From a checkpoint of a small transformer trained on Wikipedia.
Size: 8 layers, width 576, 9 heads of 64 (3 for keys and values), MLP 2304 SwiGLU, vocabulary 8192, 48.4M parameters.
Architecture: RMSNorm before each block, no biases in attention or MLP.
Training: a variant of Adam for these matrices, 907M tokens, 6919 steps.
Each number is 500 + 50 x the weight over the matrix's rms, rounded and kept within 0 to 999. Layers, rows and columns count from 0. Numbers have three digits each.

# layer 5 MLP gate, 2304x576, rms 0.0224, rows 1925-2069, columns 480-575
507509506485464466462355611529476454481514534501547440524522451405535534530381449555553497504493491568485559473440496500539473534380451553566458540570564523532539369563564525542348488560462491567448475487571415547505510487565505503380505542516380566490575541456489559509490510486516417551
463468454484468496534423466504540495442414513509430500442472464602502534452446501504551530446562470481561496510533540613417493488548554492405418573533466493481469526555521511454505532408396555584579476526516469371452515416552494589517488565442469532503563494438495498574563553489469490457
491445581519591451565417598423465466513549472503553475453434552581453457531523524510506442538507492466489557494364589420560501472506460483477467484512616487634507486531507578443503488521575465489382574535532569601446501486552498567587556496485489527530496400452529562542476553482569500609
533504583502452518455483505496488507395521505498527413532486459474504423521569493467523438421463427574426487543532548480449497507547446453499511551502465462525568445533538518554557478504571522533542513548593515419421544487541552439628502514540500501499382563512517456492470488478421559515
562488531385398483533531539607516465527490463451479522489407464509507521585497486516498510530463513528523465587536458473448431569557383459491577527497512534438440495588499533490550515538408479483508560484485502503498479463495461461479524485492472543489553495509503519433506445571510468457
504535383507446445490531475483539544492483557432456557519489503531574557459503378509508555502609528582501521484595470404488470544499495516502504464599531497538499465595531449573470535421448600498501426436447441498606515584472518552510500488494545407504526474558556532555457541435465486489
480481484443564461482522544462398478491490545492484462524440477457494537513558464582473476600547525487606527473536494540611394480473484532468649490463514526484549583508589468412592418535537583488461499547426452455551442508430399471470431453467468437517557446494546512478419421469518490514
447510419508520538520481477458461520490441470437501437458563539466557485490537514503581498453530499521543432414385469490427396503444464514497533480581421466464546536477528387443504522399452511477476426515436485428506495552505486437404475470519584567548530513380519511504547454467500539501
468557572446433488582462508576546567444447502543477555530499413483466550534535513487495504511497424508456531464611468470499534489442488610502466435482527524515434441524494396482557514494639600532576472515507461530492383506555459462516528507597487464595447397448568483534518511506550422463
505465524431448507568473549428613493536431477483600499408555452572493494447574520460511449549519417504504509555509443453492444401470493507564556477572386591511566431497446565395516535504512491600495469500552487485534493430531485427537547572481573576544574454529564582493447556443452533369
472500619470595392458358540455506429444546479521576435542538438483505544449531508450444552521436550518467564443459516547511495608514462526477553408464492584546539548503434595523537514648473575539532441510439464432494518459415457482515455530699517534556466450506497543496511532488476444511
522415550467574640485525577450574464522465507486512609470511533537473409434516362600460439446482552557518581551537420475456504553473390527512462559526643472506488513416518446480508528539556473557620586487540406557436449490404542509489515574478455564600464519540458461532481517571519494472
411397565369409529528489457423522556539540543366505495499464485513465474515512513543461532495477455442517413509443551528461533571456446465532533482400481518550580475572512521573467458542497566514547535544497518603519551510414521521555487468482558494563523503482561418479434510393506356504
415471407454512531472450449444498512525404522490450453470419462508424537536419542441469454462578440571539513544449532413483554461570545425555533555509478532466494396520471538556450472549534467451489525549474482445529560390543518445450490434530507533477481405482450348464592532543489521385
507462448447449508523508481585502507561409491442486548550503531485484554590502460437504447453545557514503565489477399472449487535404523495469501529445492477521528577449468505486393433508510603496543467437440543541437414473543554629405516527386507501470563546561580486503552464615462429513
555484533409474435543557433516513488494501499559561566455442461544475409479527479507569521558514534458497389563519531482470505474523495597570521535473510430599574546438428538537577511525531483538501599549566480563504466428478388504469597443485496523469466527410527437497537437448577466492
505496500564494488467514490406442490524513563472464536515404429413581546499573471541521504469549557492501502436494550430585485406477473512455571517594486594558488410517487441496468493518600529479482493413567483498485581475441528552567552430462493568510582555526515524491553562409482464488
423498456509491539496508435470464432418502429464538578539472566510516510468544498581439420574590432498461488549509501434491466481465503539440521490486521453438421520527537555437431504468591537452505557488531591492480571521484561508410599515557584359454493560479551505526432511491510469553
387428448453449453536495508518500441480523471533526511480533459451575583522508484539513505409579609526473454544569513436452488517575474534535492387482490509529539452388451403470475512473475516514504527455469544508499498522534533602483483464383519487557540492433439559455527556441547506485
440505595549540569370429471530529519511556470578482457450506472369526415435531532583467422476500430504474489487575440451391623493551482472528503469505442494460508462490486550483396546424601461449504560447526484439429466511451474479432500523478503594522517507455451499467580530427544520488
595449560533485462556431468485500517531524476431544596576437530427520483429470650442545465520485516574414453516480528445481545461544406416574486567567565515555459500488520567519543472481522513544509556525491582568510476434475587540575462478434510492571544583490498640435508381553586504464
535531479547477519452514542486494466415503531498543524394495458513523481526522468469495516488533455485525564496495524573484467513526523554480442503552500378436577411486524539547516483541528525548518525552475481398443509492541576462515494518501494489571492544486522536404530393468495564551
630515505531441413433425580422442486584488484506434656508425438453421502459585537483422545496435485518463542457536494504512558535430516473433501487533482539440539614494474544457482512505485539396462394530509496436447522501537448530500503534463494521506473585425488512487507426573546540514
487463500453525445495466496438416555574356533502489487558489551572497493469434480399482502475531482441491562550480455520482492559439552455517471485536457521556627445501546566452521538487483551546580474620440619456516521546478473555435550481492418548495491542508551490455478568539490549511
558523528516455519601504609517402380527557492479447523469512495593430479492432494537463460503561477540548497481497504522354518501496498461543425522511521483533459454544502498508548544571578397496519391507509526535535448362499555547483465570490553464540557482475481506439444466506515453560
535444452549457536527485465429480407484601490429553572487537428492525411505580466532530559575516523546464526474478496371564457429536501430508448544537472591464496511408677462570511421506537579510485493574451487529423459446491452473479426570573487537518591497457501471438445583566510517501
521441587493467592518508455449469493452533485475513517502513557486515467561475512483452534448569517524561470467524496485527555473378451526435498488461527438527493551434535503535540531474430495444511535442539432454626531538465558385533444499482568489491402477503465514520443488492502453532
494437552480505439523503486497420525577557468505468445504444459524496601479535484526557550487500507387508554539488402429488533471505531427524516479423466435514472538507483535497502464532580581480449442444412449494457437504448444535403437571492515540630492541473500474455524511520513542604
428348550417442510479469435504466440539552510431420570537471400486456492501498493509466472494468481482487518497446593425381546502406529468456492508573395519465542652606367526513563498626456479520512504488516463469485525473534545490556505573508512534467520513524545467517606565561525519397
484519545411621518583537563521448546551546498395526560456450531506555509471543571470437457524498462535515434558476464548389522547551529559534489508501482438409617426512563460412501520501507446496438453550435599506372426624491530553447582493415517529576515483356464515528485533424410570429
467437522378532446486583392444475541568531489517556597533510502510490528505483484406497481519502534563527431557448482491453494416501487547498558422472417582514527474453523390430508466542505414438495510516549419457503580466531542472457523508436448565538443466572519518452446525528434469487
477544445492568543448569580487601464491528532542477461476467531509460594413405578531521393534506485387527459481473542448547567460451523491514513613530458468574488515404549517415433572461569521569425442514367497405463586467509498433500456475546478511512571468519366468484545449519537520538
554510521492570480524465574401425591473548539449555483479435462507489458553570510475548546490531580455499538492459576391553515477552537575501496491539496465453620555559492435615464533529556528463413600479495550454531514524462556539494613527513454455518510504475464441495507542501364507524
501490587508472497490474407500437586530587548457411469497495475533469558537520474537592498491546521523602451526522487442580495529477495510557405486540440479420518519396547409438514451483508522483435490423387519500511462506506446527444531524527464548557537554478557536581561530528452516423
634510484345423499568434513473602427472631493511548494403553533447526500497412510376509543447537542455416545552507455407530488461457400509512489521479380469554430423435487522585461508505485533501531526577553545589542527468454484395415492493528509496439478506538526495415545467413525466557
539525523456526458452454424400415481488553451493445490434512465533455494420578529521574499445483610496541453541513518420491548504488468461477440572467474397561552497553523526359401459442532419440458483553497578420546525491540488426403454498433560545515529448527451368357547468535521531429
500541464458442554513493477486499497492544501476435588574529587499502494573450501505508578549521424568497513567578544520529489548514450404427467537492446594457588494602538451510579499409491568399464458446582479471493489519525499500431498532523447457495422494517592516446524486537490503472
523535568568482464495479539469513429451479465549556499513587485444557578473458542560554557544484559488463419518489519388535471575559477524480531525408539485539479518459417527449494493462474391538529562570524507555447538440494615485500494518512532489598472468549427586470518438553544511525
550514567467475403468487527445493490463461508571496487502345502481598538410366434476517431547490432508534486480481535434512500475455510464475551501541520554478534453486537484535558497599596444454480515433403537451532434563524473610592500417447527468499475455426494531403491451489574604578
496480497466514463512431429442545440390540516525524463468452480477530538537496570485471556442496452523388519449487478513437523478453482481544479551508465530484509578495509489540561496446439454457574531540494425566519508407515555556492473490636475475584504453577514553452398446537507541502
499518540533446470565409478395467532552485494423544508399476421585515451456491516501466547485485527486476450547611591521567500499479481549458538477499420465499480348553520446460454502440467472542428496499545495434465476465513500426486493542480505541624473510429516571470519444519459509484
459417449442445461462468520489522508538485556507461561567551457512543467452423481467520464539464497499541500544516501492440525601434518566444550443417468397475558516570476446536501446483582496528561483506522501482492451523583457509475534593434490484478497498499554446453557516432533519493
448564483409549491442487463458495503547451511476538448507422559473515511526505484459481515465525534505476428438396497536470573551458508558470445403553493542510544390417394548556477466486410492531537495509571471512533488483457485487479568506496520558560470575569531517524498497467540525532
500416567466512428474475448530443496469517552421512565565433550429427517459531525522490502447499502458430479582576476450470548569464441572492522484504440497529521408498591463473626623547544502494523522451516458503528517591400547511446554529421477489557450473481484444446524460518530605554
457530449450484394503540420546457541569402557583565409471396545438440431407538479578558439457500512449574591460555467529405491456613431501591493553505458563529484503612518428559371463494550499559463507551521517547438651576438529559522568533488534448400574603408419565538519515523550546442
498561578512468463543423477407485370530599520455533482510512456499439474437543445535505433501528455481472538432587548516550537559485518474402484493530511431517502485499517557466545506493526447553451513492436516594569555558451413502493551534516476473406426523449465504515516498467482490493
449492480491509513455570458538454482535494508439529590541499532490510554503409444614511543454518530453520455441570542567531389425538486507542536536496492489456524477485543516414453460336576578503509568508467553452552512466493495357471578530466521585427440529512440593422514464487405422540
462453445555521466440497483427591520508412566525520488483559488557512444390462568545471473555535585511477408531500507456435533493515429531465515538503515569473402553478458504484490481535482514550468453430500463494542503458495470508472430511505552467418465408634523579469473531584580506458
559405500494454515499541513436431519554456482472568529509471454403444529499523485533435525429449542509516543427424525567441515635493450417439493458522452504483492442510451454541465540495452532563543493499439513563495473409506525416470543496530517474554484471519537491503498459454607445433
488554477482534461537394561535541489539550469537510518494525448511455613482538528516628484496548419537580471510467421446578585530546489514417462484462469487453525434517566472471495458526503506484419447533423531416558448531465486516524466451515539497598552446430525520508592551567561491484
526552506436411442529491524536458508591497486526498580462400482544527486450486419423529397576469641489552530467558466528404508502402462507455447500472445480489498507532529559458509483454531494512582491511542542471437475533395428465452568527580534527453543434461430464494530458494479558462
447461494399469532525540432487586436497455442459427519453500493355468472496525472491470522492553512426508532486459494434482467524463504516442511488554467517523519495502508417498501578445473602471522459512608474482578540517525470488415464524552519455512521516493463484600458553526524450505
441476552492489442444488382565486562400493539465542497495502440475478618400572430404452500492497548568394514433577594547491543567566449539519528457534447493559469466579442456457481498522452450529424540486498548436504508484511512402563481523565502464471460497441496488550535369439622418435
498484458433476436536568564511450456534489498485493515511405514440529455508449412479519498432587464506571537515506476430434510455474505550410519565560485523423458545561488540514501521502446508558465559521510437478561537528537489502419544525484488526416584531500558531517484492461510490524
517479468541595536493451536492480506482540432519481476523515506455538569578451422557487455451494407589497469466498459548621473507550517439482562520464526506577527492450594494504488507506485499515484542512460499501535466423502451577486512501478580406553445462505473443413569572466518505462
482533559498506506518597513459595581379453510470552435575557478502497515501541612533501505476461517466438494491490510469421512548562452438545498530415486441504518470467465472483438518510505518528492552399525448468539479476519545481484439490604565456526525515490367487567498475504466459521
511442484376536541463445470509504480600446485535402550506469469459485438438468492443572550481555503579460530486533476441586523525567500445548515561417568493517600508537470397468407501534529557527516412498466498582585502452482549532439455540532527481588558504455510534445513463555532545493
515455578443579420452552504403475381425507409443509537497590457551495514501586379494533508512523522503480478485534452529491514519545543562522475406475575469546519508494512565484510458505492479539551473475428460487517409481394473514524504512560509441543551536541464454465417577447551550490
455454576548614494503434520420492483584475544493529548543512469505645439498531487446511547495482500491496544476500573475444521457517475450467460437519540472448472488476566418554492507495470538529525414559435455445463546469423534527476536521547502444591528521532599510477515478457474620405
433546467479496526518557562355466594501546433409494549467457527452422468472514448534519592569510487518476517573569509469550431540427447491472462513447503500498410543456509524571476411465439513509528494521557414399479535452511507498514510521435437485539620429527467524496534480547547496402
585455551499439535477470486422503420523503416502463396548526550488440553539492515461402434449518556519560509666569617571543610500518410582445539499543507630445550491559434527570510496496486339511566493470364509591476541447492489552454510475512517456543514446503500474468427470574490479500
541488510449480526477455504459469427390465531507525482529574524633443527501521546473451470408479482605497500519441533494438563557498494486461458472516517494465542526612477478548455461567599550445520572486516508437558527530474514518500579682510537450492534572599431448457437459517505458499
545463511485457419473492506428486427523567444544505437505511466491467552549463578446517494454499579517506597471488586482422478470485378433527470520496541444540502497519522549471432570571572446509527641535460451498472472456452549418453491456490575478490541451459471586470541419544598464494
575456486425514522505428469494567539509460610367499519398536459462486442545449502529621486406460490571485476540473486484566401530449481504520448443512393494566510552433454517454508537551550510486467524498466566497496418487490432518443490453420531493474427439544485521429485560484512517569
531463520518507420578420465501498435401449552344525506490474502541501483395529500446570547492499463657537539448441552376410449592534486473400542563515396456471481400567517483482367524423481554525561545456475499494436523457434616448436559506577436602517472446391466518532458492450474600471
440452587498396504519457498536513540530525537491472565505542467506422460516451500476527545428553502541508537514541524546531552500446448525489519504474573516603516547547474445525446457408430463463506544421577510421486540459528530533492528512518586624615478495443432432463574464443459544524
454480543514492597578487580521518412486503480535531516480497493505516523515485482593495563451509549546546496615470541523464486433473469569492587545556508498612469440467553496552462531491578468504592532538589476576546524538528459483467591514487423500517522566525563556484501527517555332409
419450502423517580448498453520533486503443338362548487460484557339645550670495436460514534496519525477515572525363504421486525527389541526391512460398502510450455437447509437465560516545502455499544531452451554540412501459526506479529492565481469527591483559449490481448449572493407515479
477455472499525602479424525499441569469491492451497506475530522568492455662506453552510464479448488527416489445434506555438511526468483471483548452518514617553619558492516592536524449492542503504570473560491452489459451393492522474485543563502506508542520566549530446409486461499493480548
504442630505524574462437499438514442570549485593515498426558514583483488484531497476553526510482446565488574399340435439515514538539555473472477502468385445428451423567527359494570516532515502483482505568544594552475427507544485410374430547486414499500513494444516413419534497557411449521
510460486450519496549593548502460494512477501462536451498524526453562417517489444545516422463475514497532495531444454588571529497492414501570445462436595533497428490444549469450471496485522521535500468519459491579507563529505539430448614573490466457485567394546531447527485462597510464482
519517514513490433519540525443442524371463477493486416713447419602472604575578469468500551440515588505515511550565533527459469545528430534474524472616506500554575524481447438502538451542457572499437513485469515458476536540405456593488548468509500495497483547557478446460467524594532473523
507502505475419415523524544463531383510510450441468504618539460481516478457552515540434467600542523482474467484509554540491470510519449415504553477412464588524510535480572542551515476485598531478576430502417472524477507476386504536601529472541505426508574572435518520432537470498522519512
481544571493456565554539475434458395497551464493464494514456428445489501481501573455424538553634530489564508469580473520499508487446482452415529473516509555417497523412458460466461489479576446503508478444466479542537502557499398467581506563523532493600596511378541503423563416499495438465
524490567479458554615467483520470539521440416519423549568526460533621557440439441463506461518498498499569461517527470507452452487454494524460451464648497529498558463510528511452466484509500522484542644422436513498490573482479485497552510508569486578556506479425499473492541450562521520479
538435450525432480477539455438433459514459503494523556482350539444477541491444459477552567528548473467492477470459449473528434515555428550556502537419536584537499423502480566571474481363522466485493486510621494538512434450497623420548554537528471482463413492516498494420519422583467430524
570405513502557478556470451394549465480479524566496488602498434541439443508536520437510413523492559514535438489517461533575477511531453428469506510486466590511546487502604521484500478471474447548428464556425540488576463436521516523582452506505602445588498438504518535465504559506470501496
591447560456520495542475444393479452517602484507427509487457493383456449557457478535535507559474490520585499482500595530455565483400487539511555557512367588563453499462543524522495531560546498491542562418481506583482521517580545502465528499455568494445428456509474561406503565502545470510
449550532592523528510417478494468459580605548389447500448548495480537459474462485572513460532436429531473560505474464534508514531490530511511528524499460456627524534410540519426437574505546458504475595501471587516437495453503536546542582450533477447471554462460488498432515557578567512453
499506482499431514506525591473548519549627473507537485465471523550453536427436509510566545495500443477490546461539389517502497494506593406475477437529442556523416428451557486522454465426486446549472508541518513436486406415527532427499478511448549515427527471535502495509494532434519482508
523562511520515501490421526390458460456400479467465527425520496514487450504448542437518507485584536498441459450449564464517501572536490380531468504515479419497466390463471487511498509534555524506491524530424590443416500538530385487471478467508579548546491565566454514461582564613495574441
455522546443482472554526581506429466417410482509461588513566506517453452570461546485401584432490410441543535574534452525458513507476441483512452565416461471570482516591540541572435478391523477567524535494473589510442540620537472574484511571437520408448524533476482511573542548650460458466
553534609388521445645502623497530565515530473522545438517404511546485503573442518528509485578522525503512526452502523474579420512461539544505519391468554491504487457515507465505547493456542493547497503542481492519576490493500457550498482454436592518510480436543470488381462531488511465533
532521423423416463500434536482525490478500481547445528507482510437551427441551578532628540510533481436592497485510482451536436369514501527584469513493496552515497487496497509517515541561471449517402475506493549567506461487543530573622456463515553515569455472468506472508446600553520528471
518428462552404475491441401450508483530477445416594478514577551603543520487517407576576580459610535591499505390464443446444448484508411524489521566518480452497509453420463461398448456487549468521486454543563494545427532446614466539476448556610531514548502456560469463446516346467420408531
500495507613443487524515573453466557502450518530502523520525483474543462609513461520496461548515595418476602484449544530549446554492514571418468509483596515459582539447543489490552542519521405496476401557467592426492565421476497512467548475510532479621512504482537504537463505518484530528
482530535493492456518493522540457444462521456405473494464484401383523615538452410451426459449624510525450506574475617535483455508499444527485580478473447508505462503525498430487491414567493610433571469529513427403403467525463537396513555512501551462444519543509542497457444433568474485476
477524423451540447481451451460476549446560510477474490438440515422467489553456508438463367427585451452501485539464502451475525547517448489423565456446518558514546546507529524485505528524521470478488364442411499543514604541422656501546439538490523429622544452542510494492498556490465451477
524524468504504537539481461483565536385494429487405473455426438434535610556520467458449449456468454419454522513511468639495494459511480441490523453481506483433423573490479534418486437435505483558518452475457481448482490478450473605437479529511500455499564458520401518413474420493496491511
459507538515438487539538539457466388556487466475449531472498425483536488480537423533429426506480516532502528460537501525454479501496482533497487549487475512555632454450465517533435549573549500636586567475471604564489502377526427596541498592523487472652531618478547536521442550455551544601
529549549500397412398491489507460549599480474504450486439490523555546410456493500454564447474594445561477542510606553490536503464400463466344539573496508443461551482517519494423404544539554506470520511500551532446435467544494506520532527546485488547454488399415440525539530558474458519451
517485538545537546529566588454492573515573418454496524575518597506616532450465533553587443518516453446530505465470425505547401517470505448429438395493478454509507526478589502585531493407557435505582544512514555467471512543544542491502526463474581573333495509499485439475498467553511405524
572476528443501574476541518546512446569388459467567426581530532474515490574466529526440574524471524483436509500538548562561511508475509531425533575456529451490416492526469492489464437566492468479528443495457494519603401475434507543508490459512514497541431492529467558495504506555506349477
560460447484545489525468371408522517596504588513514454493435544562449428464478524561581594466497404501543551602492388394493527527497519512441572458583483432500436459449560590531496505455471630521521515435392492496517453487515534543457477460517515418601515584461498495509466540512494453493
449483549494595446494555539473464502461369534503518446534474558451472472551439522546507520462524465534483548488533546496430532448514445523463464444510503429541532589495477591614469487454469549519457448522582408467443490550555522538524490491474468513505500553421528526524469449519549503473
570481539418482416476439483526489532538518463494466542538436461467553418562437573422503437532473489366467548522467508582502454459531460482485505544492496466517497431521533515581521442464494465545464407597489479477488455512515487488485510513519445533452569519551476498543519452453434565474
576483496582435503484499602417448496483527551423551605459509368423576488566493465480438494473583439546548544518482429524532533526480484542535458480605586491559529472497483518506473519476537502531467399520497501475552550569492468474482492485431584478576511493589532439574605469435563539428
483530476372513466514487491565421514531536518544561483577543537541419489444439499573475448476484477367508507525560503531456443422507539467475520460487508632609414505554411456455475486489397447562404606546521565578493537468535520559517503456459479571516455542488538539560460500614470560461
416529459499435457459529487418560562502476424434429536567449541570516488464503504480545462500497481508444457515525474536379484578514487456498446555522502442514476500513394520523425451642562497515500575495534554426479588471419437421441544516505504493496569520578402425383561554586655489478
492504442388559501554511556465525465520509559481557480547417432531600481401516377497470506513549454451455529525517453577508514458473479522535540498556459515486464503537537491481472450525432596510549507410489521497544517491567609488533498465492509399523464439509484499472408509472523531427
490603482527525467582516562500546415450498516407440522546464535548402579462538463513469537575585443506516527507636556546448454551457474569484564576565425396488485559496534472542443514501532473516524482452546500506464462415440427422564446552601497565507501525520490429469403418530545438450
495429483556515505486495508460530512483438408467540534556530467465453510611575485459439420460563521497574481572514522478484449482473552528503533576523526512528555587540438531424503478361539485519454578464497607511399578549533533558492498539488464536543441563568614466494483456433546430466
500466526556501477600430472474474449472446370433507470414529480489616459494500603476502446566552478551436496468448592494505588535495472536441503540463524513522448452526480481487380553443558496514553486515547477566373509517517485530574457549616517515475542437533507397394576548499540438507
556465510479537503591508463564529541497442426527506476551490434486631490588472544539587467493507542481469464453507523430552500508398469539526420503619536399509557580522501487446516541370548451477530438464469423490523539468529478595533493459464483477506507559572484492486444454543496509424
460534471411556511431475455511562484444488408468549560501510591427491457435502472429597459572503486506470565509492513503552459465497493590545525524572463396432477387565499557480528454543426447539449492462471593607484503495575494568394440536573489471510553487504485499427525574554440475491
403433541452460496533474491486474438460446389489396475465530517484473601507523388555426545407592538454533465549524555488490401517312484542383496432503524425464504437478507494477514516469437484480475430494388532514471492524493485534449554556544452431524537571487476441522564524507546588472
469567511435569498499588463491566481534524478553444513495493490522562552535457489520494482504579428417459463461527496524482557401511428430492522537455496592524555530515451482529611551523533504500456456470443432496477549458498509524524519461471534524430565480585537507464527367574455569485
536526409448517589490508542504467491450497503488444577522514510407503446483451531563477532458500483471490557466403528489555488442483516497550455451524354553487487464565507495403445536465500529502534475514622488497522466497481521478530558475476541388456471517563470493491469527485434465466
477570447476509533441430568477588509381459534539552489540439460467479520514481482451487496560455483460550518480509532573602459460471532515500499432522577538497570450514433499538501472479435517525521471497482502508419498550445525511471506465459463579528520473477526489570557582512557448548
425519489442561446499486421540424491560539499420561541517428491497492510510540546496514546512586434534473524506527582458508463567441543470609575553467457429481432550546459523466522403546448563548523457495470460506497515611467555490453540476482592418479441525498480522454554542538496400532
479470493584616572445514519497504561488423467501476527504452492514495501443526531498502524557518481469518562578529393600459571560487509436490514530501583504512523461487523413447581530544512503478451498564544447516483437473452569582547509506440559540508449451572461497594500483466491518519
482464551516441464499442535485531448525518499425553508530570481520497579490483453609489546531539519462538520359514520385523552508460529527487467482501510497506521387595450496513546500532533498523580484462466502517532446434463545553558479534429488506547614488508520581385510471526489495392
482388525495522546525444448482381409462421427473429454502380472461477403486478452496467543530525530492504551536471482479476485542485544509488368446439557505470497447459467487507516495506469436459568414512486471489455468551434483469491525529572445465541528385499487465455497497504538426589
419497539454478404400456567448537482479471521427493504562588421529484485483446535565499529505485562482559503494507576436506479595525550462534496498486544447530492449541478558390484522451586468519480495485412479425453423518500485522397506529531466411450481521556449478470485429527578429537
462568449517461584508505521506479454418544496513519511613450528602469483514521396472480434460520498479556587495453498511454486513552470503492476518479477491533427559539502508496441433556535504528468509498549405455482452405448529512497484562526529502519430536475549558469498428527541432448
525525365456533542492479541514394458507524456469514537555392527448488482529497521420547574531514557500509411525454471547557480570464472383543527444511555536500552525605531527490456497512497494562520560494527489580559458526431455508453565542470510556543524487519536480537418549537479456396
533466482426515571437505519572469465502472489410579455539509485435530539518463534508507521505492450423486484534520431474464422527565531466468534596403529585581579492509448520505468602454528532546556555566569428587498425534608564585471485514500479477504489470581476484493561456410513456542
481463545533609455487431516506435411445436432597606527524577467518550529418482496534526375652642503504516478536581503478440476666534513515450588520456495511531539516549528490557469504474352488412516478464504588486418574484441545514485442505416494523523457457449591409440515516512455515547
499416608534564518467521583484461428425540500413422501523568436570463471559480469504504606541556524572422481548531467459500428547540562458539474573527633499477374412415603390461533554505413471496493526515494595480485487588436465386473510544477478461475386474552546538507507583533399528449
456495470434502599545506659630594457527507431443579484541483470525509421571489494525483525533527489544497557496497439517424569518539503450503486484506562511503492425506454571436371485527499418570409452368403529483482390513509407520485578473542522461522431514546463564505511527474575467436
523480540531542461480537463464494474513535540541595482538497527482532536560536509604524467479508538472416540431523501470507540581448472592403512514519557472425509407483544489543458552551487444489537416413435459509475466457425467426484451524510505510525488516535557523526564434517497455511
396418527464580465519501514562434515471519398517503630612454436496406493487472426460541435508640476610465602462479506500464498511410510469520449524507562453519483495504450510537501429598497429495481503508556549497543479448523509458505513457427550517473508430612454522458540473561541418450
509431495552536504501509463470530532571603455470464521437431532583484499431510540538529541537571462599472507477489492484423464497500513514444479530603375544492525574564465439500562447473478576501560477592474445520438500419485640532546511526536437505517503436539528550436510519576345479487
462519477519485507566489478522505409462453546498431553574545550470556550593532442412497543517492507582489583609547485473346360483499514551522502400525578420493511486511477470575425486502431483482506493519569450501516487508479500565436549524472558465552550540514471582573431485531496471536
497547424478483478514444463530455497563497554483494502476519528493482602427558455579597457496553578567471483537526510422490516446451528518393525513461487483559492566506562470486358481515504494492549454562523548562575542499554460553533436494489502461521490465535526551397444454548571479567
565513509532481443558460487482508432466516500481581419517475483594474549496541507589497465601540517525546585421561510441524483518443438494388452535522508376574504444551492522477431467525467453443488512528443520439484500519522561522515433526501576547534476475436475504460501530394486572542
521515519484541492483522541437537532486491519441545537496571528453582510512468519509536516533529510585544523508490476531465373510546535462519459549469421530503466426570482475513431454471450565443493492537565573439544449510431509498519481573500496508495475562515474502505457586485461535434
495547421468527473370589520538493418458600590529508526495577463501424475488434449484520483520553532416500614547471585544542462553490591454507494617445579435546530539519459485537493476460618472506531618466548530462474558442549604474458490560465526572449484480458426469526449484528570570437
594459514415454532494447569492470408501513530510449467523595442527400421501494508508446511514584520513504486511497557468479561578494511536443487431522476382466502459530517505433490556487543483635472455514473434490526536455523581523469434617478554529473533491485490566512484599527447521446
411501462520541513477487412580486435480518461482521478532491584572475620507535474615478486563504547487523452487472423449490465464498486553439506442518527497460403525524509478569448456525567575516570500464382479467546491559531559467528476570435451583515477498555502537516576557571474514437
534519502429540425509385513506484474465545547391452540508519554499498445553524468497435456522468553439445541519503497507446556469561499503459500471505552494448534432486398560508492364507523499548486512479509470574446430575482571528511499538515451408516525442524513417481532447519532444556
478467542450499501472418476482437501541493540564501555465537446492484541558465487408530476581480498589497465461400547487484439556477475510489425539549465506460568508625529590543567441515461592470543593458540458507549417382506536416506532595490527489544496524557474494547526492511398474510
563517420487568418428486513391512548577529561427525466541477513515499440540553461507493446450540525513569516525465410482587481509543525488478469588538556512523601572585499496465500485544539463549487419463523471524493467495476422569446587611422556474460538502487527443469429512457489492509
498515551473526432554635449538430422523487432472509544505555399529483490573542467438395445538516600475434484495465500471485512548468548541514478452491447572413403523475427504392438490481518459445502495501472527474466517536512478540457476488482612447493523556472482505454569461512520575504
398496460438540541455453523525484462480510459535473489496546472561439502567503416478515409518534481558515489545435482558483517547446505527503508490456493449530550536543492447425605391503480497533490549538479655454438388478443568552412464524530496512400513507435592513553512521615435464498
417467524444537465554499444451560444456503541485573509559415479515560599573570524521472435522498541510434521464412485476454465578374467530463552505468529553557573567535435421542458464547503454509551530569501513462514516512467506582452464558417514515534612532565577611480510507487465480528
446539497519389561547521477516468468494472483516469512517502442553434588374512437503535538472531527489539491471575539519503480557599532479535568502537395488457528502599595458458440369499521504501460480611499463510549521516460489509437549473507444503550604484436477534491456460521475514513
557460538533522410500520525538508553545459517479525463492464572562522393556568499513461508475538496463580450531501518541523486508507530440601489520480462493570512522548509486530523472472558512465471541592524496557396550514438533462493591580547528554598417459377564394540447521367394522519
511498525507550538440518537520506504504458464501518577482491543475479441538503512561457535462511509565363438575564543560519470575466405544571498471437518471574548516564585579523525410542492478528546576427549566488459470450514424461454519592493436540496489612565481561449506398453566526594
500474470411477422516415531531424546561490431489546531442635467512519570480435443515433451429531449562494468416517424418441471470455476555510471496554448546502602511497408462554510440579472549507486526484458481500513449480475551491509600502423603510510511561531561489518561600578488414475
535387573457459446426503520481557524496492414490586463559482440519546523523553487520451483506546510458521511402557562613530486575541496609513493443476480479457493595509471511465527523529554476442436533493604568506495601477539530505415565490571514588494555430451543544508515511449465514395
489517534388570492554520501413561544471491445512549509464486480501496550486606559451518493500552470545541424424502466531565523517492441478490554527539452552551584480441484487475467452514552469477458519517506500522511622492422519578487479469544549447524479514358433461480489419509459573413
611496514532521507501472486491481488432429588448491608418530484478530583433470485507559518457549538503569467519518568523486476487518489542514515526559408574458452463621515503507488494561496601496501449455423616506460463563464540507438549525481529477541492521482538479485493422545470423554
540439523464539428530521465536424462491419447459546450496530570501536509482481435455504505536461510470547495474524492492495542497521500493531449560549419554477562505481493494464511533355519482478431501526505554500501515509493537559429564564497499534525496513426527517381524440563458538533
489448570526383535544428534535427417551508536516575498574481500448548455515501571462435407554547477449590505531537504542512515543530504508403521546496568598465483528479615514533498466551458438482488409503426498581480541501526554541561413469477487554530549479503520504441519372425579508552